{"n_layer": 10, "norm": "rmsnorm", "norm_eps": 1e-05, "rope_base": 10000.0, "parallel_block": false, "extras": ["local attention windows", "shifted keys", "capped logits"], "init": "uniform", "init_std_o": 0.00931, "init_std_up": 0.0372, "lr_head": 0.00719, "warmup_steps": 272, "final_lr_fraction": 0.0, "batch_tokens": 16384, "doc_mask": true, "steps": 7148}
Each number is 500 + 40 x the weight over its row's rms, rounded and kept within 0 to 999. Layers, rows and columns count from 0. Numbers have three digits each. The size before them is the row's rms in percent of the matrix's.

# layer 3 attention key, 128x160, rms 0.0398, rows 96-127, columns 0-159
105:447540482490495508550398436481480436458475451503564516494482560508461504426452547493493466479507514474551456545416543461561527460538522475536487487540533464534534533483493448520497511483436527500433519509568482499497489511524607576477524513572533531511538427462458511513420544454466487552522452506455452487496539414516535487487551460501441520500503463493508467498562508469466531542475518523556513478515559434450542521494553555513500463379439464459548537505511444488573494521497491
089:539507545446443508480512552576540447576513505473431518549509438568431547450439518499492527578516477492465490535535438511474500496470552544507475489481486538486405495485568503498471528506555546565507543532512399492510519548493481394558492440411479483495429465493471508538520467503465446441486454501511505431500451503468479571467488502482585485547529527469485498495435517510539463462446539465539489489537488468474532513490412485561486418481450442555503486459506533479466488517457493
098:528546479537473509553435502470568463542471522493489465464465524464478481535533500518485519499474483456439501547468508466523476507490479515439472543530460470445553470454472486561494535541413504561437438530536492505560503478544472446555425533528500458472582575509522470543500416476530527444464463476455475513587495466547461485445456560476485567500563461462460400465536467534427481529472533446429451460544538526531488502555456551506561502477558504444490503460485450510535471520544445
097:569468453475512545451479463453523451489493523485497527519526478492493517492520532543492483542506540434451501508526481466535497483471489484499516437476513545455424459448523510553510431484471457494522461448584440517482469484505558499514486435543511536471556532506448482482403483525466551509573597496446523529448442504484446608530521539523583505527505477452492414485468421480520526508525424493446497488447587513461522556524472555474415529508432520471451531523475564467519562476504554
084:484453477549541567531470539494515480487511516498518469513503541407519500523513539606489630508489436526507511469550454497457507497515521508572466549500548500560517481471541531471491538468489562578524551504499485446543568563521565498484498489580483540539555526418527458487456538533529497461464544490515565533577390432456590471456471481498583470474514508507473516557511524568446498482510521475524516474510491533503531468562486478526507522588520421539476509497491469472486490469537480
102:531514519486552480469474511544523501489559483461552466527459445488552465510420414487565478415461555521529478572464462403481541506585558554523499452413560522499548437488545496495510478518412498505537469454513525521503456453485522489497445553512522422487451519554421470534490542452441456529501430524506507467546528448434467468464554457540463430446455472433537566541526504507545526520491550492462489524498436482530492458538510510559533475528513479500481523526533481553513531458522508
084:503484447528524480541467469466465554525561533535570470528443492466519551539461569469457487480494456459450573530601505483534442528478492506460425456444473554504486573458455547560488465532423465465551477480488521487518449478513521533481431483507546494544547531509545568412481455474587482519518496452485542518494515489479496497504448545507547479571552439466507448547466514478523460518503461544557603499461498456450486446517463491462495507550508492466577482444546533457440536456461519
095:503429570562553492478491424607591525473467484469440511532490560547443492551474482479439474458472483459443498502565487494473532538453474516549497423507547493478495496511534470486491479565455543495445533463473508482463520568539520432481475516491449596496448531504476447495518492504448579496459465545556540423510548463524520492461492523520534484476474469451563474486486468542600479487439468553562468505535537500498540467476472473524501456490533541497540528531622538489488490531513440
094:524473476456535566388519540500467484551547536529543521500524422526496500492449486474504490482484436449514527429578514445470511514491462517497522480546504473536518527532554534529512523476573518480484430536547414548483470435497547461501493478570541530553460484403469471471542469530554503551474425506488445473431450521560528487504469548526574538477506436548540570471564460457492467557485525465495410469503506521475425539483561493503483516524541469516472512466473495521426558559485470
087:491542466568495461439488526518519499430502482531518512523547540499551456540522462528516551506572503503462516470524571474483567496447476573482519503508519589507554505473529520491482441546503566488492501518516430518483490470539499454542458447514496583513470427406511479486489501562500488476534506455569497505513395548518519514471526499578473537449511454461488557508488538585481473530538557481494525530472445590433559419518515506547451483536534509513521494568552567538571579552483523
090:528469489532502531517479530487477490515551495479485427483492442456518438490444494489502559419495506528569514516514448540474497559501474544454467438552468583457489454453534523558487502434523479474527435490543540476451491396560495510483550537502512502492430533478612513462479491552550531556484499462470510464435595480479539510474443495566485497432564473531503491497430454538530436470489541533548540461518529512546414475439441558523453510459497466518520501499485533563546557486442485
099:453543561430577457424517517551585484471536513456521517459509543515556487520491492494563482477547603577518436491464524487474408496477476443530496454506493538531460498578452519412479525478509487528486585532445537547450481541536495535527603585477497448505435520464420528562499533484500448567470448537538509505420534459528463523491514469439504516443525520459523553500485454476561524525477493540543446486520465489481550496481536516507495482487454485471529486484477509489450473509451467
088:499499476514492529521519555565512472504531580505516518516506490563594461510516520452465514564548508552476454435508484547519507485432514536526544449526482553474481419542476537468478488499550561514454541508532496515448477489453515471546509467440508463518520446451595561543489502554407433540539561464553482497470452486447443525489525501503479536573461514516518543526449526460483416509479523511478468522469545530465474567429504418485511538593576493512466520549505496490438554459425542
091:530472414479500417471509490483551516516478548539488458492485564456449456486507510443489516469523484534461525566491474509561468544543515450495470495540536514549446559494528494467509558524519527499510547444491565433580521530515469535539531511514473469486531527522497511485450544574436471467496627536567488520494476504438501493453521482527452439450482457578514485511542480514527481537559512511466587566558498499550431567507460500517496498621415525469566466563512496490488459521475547
104:440519562499508427455544489545548490465488525465508491510463530528508496542490471436517519470455489519528495551508528438512475445466506453451418507477529454554505486517498509527468466429506463495473565494517498488535492486486522514525523516517467462526519393483483458467457555494538498501426485513531383495519531489562451458443558510493525443418430472465542426535516542537558551486463509579485566445559517482540470527474457502463425481398430476472526532550523497528587561549533500
093:521516517515553507477532460480532461482485544543424459470507500492511433553486527493548454533484460486538530532468556484533512475567495531493571444472531509436521484468511458475566485470559515536444461475496488470541506473516483546489500468599495440435472441462483482507502561502433462528539439553470464408484512485512516434487460449443424472582469548484431557502546563520549572485437499426492451530497521448489574517489435556555494489471464492511513501517437458551509550468471414
097:519496524435486516544487499463486451542587534576478445447495556488486494473528486420518532520442557457502532507468456467452470439550424519488555585478437488457515456523472470470492563484546458487476479484452514538518537496534564522453512469443532486518427532478565578468470446472532511524445509537533535575477478482479440448521491465533509450526463417482423478491467516521423431523496550521447472500447441471523469493553442474464561535474531477463422498515535471487429516513461533
106:502565562512542566517544487443434493508463520503456469475491438439516512511489395524520523431531484505523452567414588512505476452510516497527497437527568544528440486536477513473547509441564447582444489506526574468535544475515531540497571530523496499420507497514505470467430546565542465525499483517449469404468563504562520504577561522470518439444428548472530485442547506513509494490491498513526449497530528523549543523545495478490479507493466471550485492453488468494457469427500539
096:524497521511502471461490456485538490488465483565474530470517514465565478475468510419507446486543488510504537444499383432471499533545521547508484559386494437470545467442451528504532507533500452463526555468526521487498550480564475528433499581477527493508543469536484419542500488425473406530510526563529451520469494549530458454459493517512458451500472491530526577485432523439537469562584474417442502490523534529452560490533577527447492539551497506489559519510521526517511548520457487
098:529507476475519519486492467479481555477447487440501505428564507439515504512461477509516517480491559443554572473482458549518499555496431451510518457518543465472523529461569424525558569507474502472496536584526474508515439531519512500584468454516513577514464522491541531537490526423452506457512428515451526557513503507485499505454470490460542463478480466535421513593523468569552557489478537579442508514467488434540434567525458556584499451480492488547514436527412484475516500468551478
096:539562445434467497526521471446488530424479498493471455551543465493543497456521450515551420484455493459486525445521503546469570450396457515503557531435543468467530512499447428477477547486557524512463541469516476483469564528483475407496548536574486480539444545403539547497495484515483494511491559484463465486488426423515524444576529468521434484510456556533503531503442538543513465535490506549505480514521479504425541450515429465515548559495550534506555521504522447530461463531533509
099:448532452499497527528481470546502530538454459446483485513475506560526516472521507556479473545570607465490502494503493534589456472491537484539580472500479451487502559474484450473441441528515414471517438415531521434470453499503567466477476517484477498460464523550431374425435471514489474514459526586446472502476469480500563525536525465486500510503521462482517557472498544513513468480495456468461565499519545475466416550519446528502545492504435568492547502486504483478535568442443454
096:532451450444530449425490528497470516535534498506463546509494411526498466458530559478512528491432500500491522560499568504564563519561528504522473443581545541473541459504460602533467482491521507539457552537528475478592540550472493542474494586559482386458504510510515574488471497479618465471521503492507440548489504481427562483514465463535491492468502499459525472503501535503497469567567543460487529503468482509466496480567484514478471471516567466479469534528494441471479465500595449
099:505512519506435475447526501423519509485509459531441498468540446557463437489468572471465529519471449483412478455525450540480495443488420501473493550464483517485518484484467528486468510559492539447434514472534465492508454527535520597519526478451439484460466554565522402525616467480447572455464535422559487537476484494515522502484442508487521481452503456474536519511466526534444484592529561545506496493456473449525471526523537448533494477557541536546478572423443494489531500517469541
098:521532526501452570560448454439555512539460574537446499523457449541506473470491455561468453493534474500443493484499496549478497527481497453471504490527475522501453475535454555513515489498505505520537437524542468455468487460509489479457514549536499582578552579414482433501445463549540507543545504443523510545502514530487467534541438501504545513428492501573480445510538434507383523472522515499494534490515455454497543465532597431589534493427537474481432486470538498516473488456574533
096:522494478443527563489497504523530471518551488566528510464492433590485533483536455479462468582602510480499523558464523515506469547483515559506457435443513477542473473438539479496484502489555513515546561465567565425500499473494486498548452414519573571537480473516532483457559489559433482462438512450567562502525547533504564579487539492551476508575527490472425480490519458486450497555524511543519416508518520457527453475528549551545457432537479490509533451545492507484509478510546499
090:541531483449511514527491483477492523495511468463510452542541461560448482467453482365482588477449479442514461479544439536505542551526475517538475522531518516523507469547509588487549491499576460469475499512431450565472510412491539510488547463461550526464519451592485536459433545467508561495520540530543501524500521495465547479517492419608534458525482550552543441455477509476444480537470484531508488461500550497485468493606511478559477476495445495474527481507485544557459502528579523
093:456537565503516527580449536563476475562518559543513442529465529580573550515495562495453519487418549440560489476473532434551519526443498505482475491444525514573525536543517502513473511558518503432479470524470543510518530526462461591511462509501516459534568486571491495518509536438572528526486427547466458566545481508513523525493509489468492516547500492444521555464494538500508443491502557495512536487518504504504415461542421398494520499484506537497510543534478466558462612538452472
089:540492447468498495477525478555474547504545425540442455523492483495435481582544540569404470517527458486473540483441581424462409482474435504508510509516509610452542497508516462525488484524459481557470512506478535507469468428489591537485468545454583526492456507526563493496546429541569486493527517530474506419483542571462587495547451484463528455549501473493519513553483551513488522460536533501538498467544528477555471470512544508497459514482441540466526503534474479508518491508418452
097:491521516514537524509499569486586464490519456527490497493488522519543513433522510508558525475535495496440494523503542516507441525507434501459475443553435538486420423463537500535465510516430503597539572578514541550461507519530459551518544533506517451482467481468434530529393487524496541499490493491461534471594431483493497481512445521524580525558498480544467494502517408464514477472468506486471500494477500558466425538517466444560465506468444529478499422530514478491534372502471433
090:560503537497539508540483446470422462493534457496539526474593514480447465470505429547457488478523551502540479450528502549516472482481447559538478379488531465468488489469447525553463451526480533550445496528473533514500425411565527512485507480528548463436484443518469509493495474509460573513512382501541463548545518564568499521471529480475476482529533600506472537530468483477465468449486500470459495540433515580558474502514468581530486502499518543444536543505489443522499491576501544
097:494532540522496435500564540529527512464557511487547554514529511566419474475459539499547535433570466490516504492563543454516475474572496490512491565503505527567483501507519440443532495531572509479527512542496477495440448575575552401598492464565452515500439514472454443513533466445505510516465408524542516475480546470519541501522552457456564487562517534505540498519516437449521520495464439403522502473481485479531564467539553496488436526483504535531546425510518524486535529482449478